Weights of a small transformer language model: MLP 640 PolyReLU, a variant of Adam for these matrices.
Each number is 500 + 25 x the weight over its row's rms, rounded and kept within 0 to 999. Layers, rows and columns count from 0. Numbers have three digits each. The size before them is the row's rms in percent of the matrix's.

# layer 2 MLP down, 224x640, rms 0.119, rows 211-223, columns 256-383
105:485529470481508509506490464527564442496473459531513518483521497526468476552548543493511478519516494478495533467472521490517510495493539502489514481509511423484465490489512447537478478497547507466484540506482469541478507441483492480539493484513500491495528516447519481455485484502494468474500548451487460483511506491496488497480489482550438479500523486511479457457465550475486502469513
099:488489495497478483499468434513493472458530542473476485503482519491474470519544517493496493514467452463470495521473503525531480500470513553516503511523525492522506539471537511514507499519535533472502517483491478491498478525514456488501495516529476520486529448454468441457516494480487530513544516513466531480498556470474472493470464472493475570473508520491496498501555505524503464473568
101:500514519531527465507448493517512494527503468495516527514484451458478497470484464554491506509491436468496476510514482519499486538456546487502506494517515459428510477498526449428536455506499480492507495507492449486469513500514543506492489507500520519494502485512458494495524471525493517483480459505473483466528468467453453469509492464470516445525515460515432517493475499517527531473480
099:517535463488525537493480511449505475537492499513478492503499510511486546457471470494501466495500521506487486488497465467511459530479480536507507519517492496524517493537476491498514554501484477480475496477493519498466527477524510509521534493515519486454502511479486521487484482509524451549520461524542502517505462527462459531510516485517496504488520467550462499474565495506498488480516
097:535499509519524518475526490472517499480501532507523489468545480514490506488509515518488529487502523490494493519459472497476505483520478482491499519463445561544535503510517531497542503505484494517570465510488495522539507475488466518484506461517502504483546485474472501471439526432514475527498489499511498528517504485517507511512469516477488471485511515482445516527456554491500502506539
106:525530469549484492527501498507458533511505485461513496517470429545529491475495477519471505532480513483509472488481523537497483496451495459489519480479498507478485495462488485488505480532465483453500505501467484491530519457529510503493464491499503517532479473547467483537487490466510502501541457491510473503531520485525530485510514544488484560521508528494481478480465542543498505533477
105:464499494528487492473495495481509505490491494495496503463498486539523505518505486473529506476481509458474547494438494490543522492523491521459508555476496526463491462479486529459466503482476532474497466474490477522535510490485513494478479468480485478476523461506516510492518470518533500503523509492488488470492477493472491478544482523488486512523485508505521473491490465514446506481506
101:488491480509534502498527447495464524491512549481480488524559526460483539458539488483528525505481499487521492489555487484521488491505518516498450485493505482518496512499501531522522499491463474474497472519479500457455552456518496529532547506494511456511483511524498526495477490462491497548518505506530551481549514519487455507534540519465535520495467488532501511509515481495503510463518
100:457498500489504485451493465514478440500524508476534539501492495470500541498553496501536485495489475509492545490518489545522479473473466448461494481491486493492466545510482511547427464484515511499523553471504481535496484514471495504535486489530497502502501482517508491486480498529478503507509481528512486477514495514484492507486491493505497510520532490490502481521451533510504510521553
098:578490522525525514528453521521468501498545470509508489526520459510512488489519475526520498535500490488503443506519469496469478480469458495446536500467555499475525512469487479480514533530466474483552497530503505475520537494514507509523525490484473507502479521506445504501481518534551504484527447530527480508546520509521505491513483508460511493502480469522501410521527530517507496484488
100:488468493508516485480500528535518520490521512521521494546519493508478502521488492504506481574471470468503513502529547496512467496491521492490503487509492534529498468486494483545487564484476490486491523513514523478487525487535535518478506517518480478520482516527480471465494518528502506495526500489523486472521518495552483497489486483520476480491463484493481511490523485519522513513507
096:506518499517492517438527519524521495521492503520493535447456496498492540497507513493510523527513513522527464538485534475454510499506505526467479454503499500526486489482511495499509487511512479491489523503490507461524490522513490483505530506493523470444523483549507518516471453492473506497482488498531488478513509506536464535511494514526478508507479519527505487469503529500476478497459
099:496480509540485522500514532494511555470487497502463476489480535474510537481516492483433501519499539509532512518503470517463504457529499517493501481480485507495526515510462466505480513472463524517508469496496506522529494511543513503496507545463533464462506482489526510454473504483472537501479520530550503531496548494507490507487502494489490483518499489509514520500528491518538490481532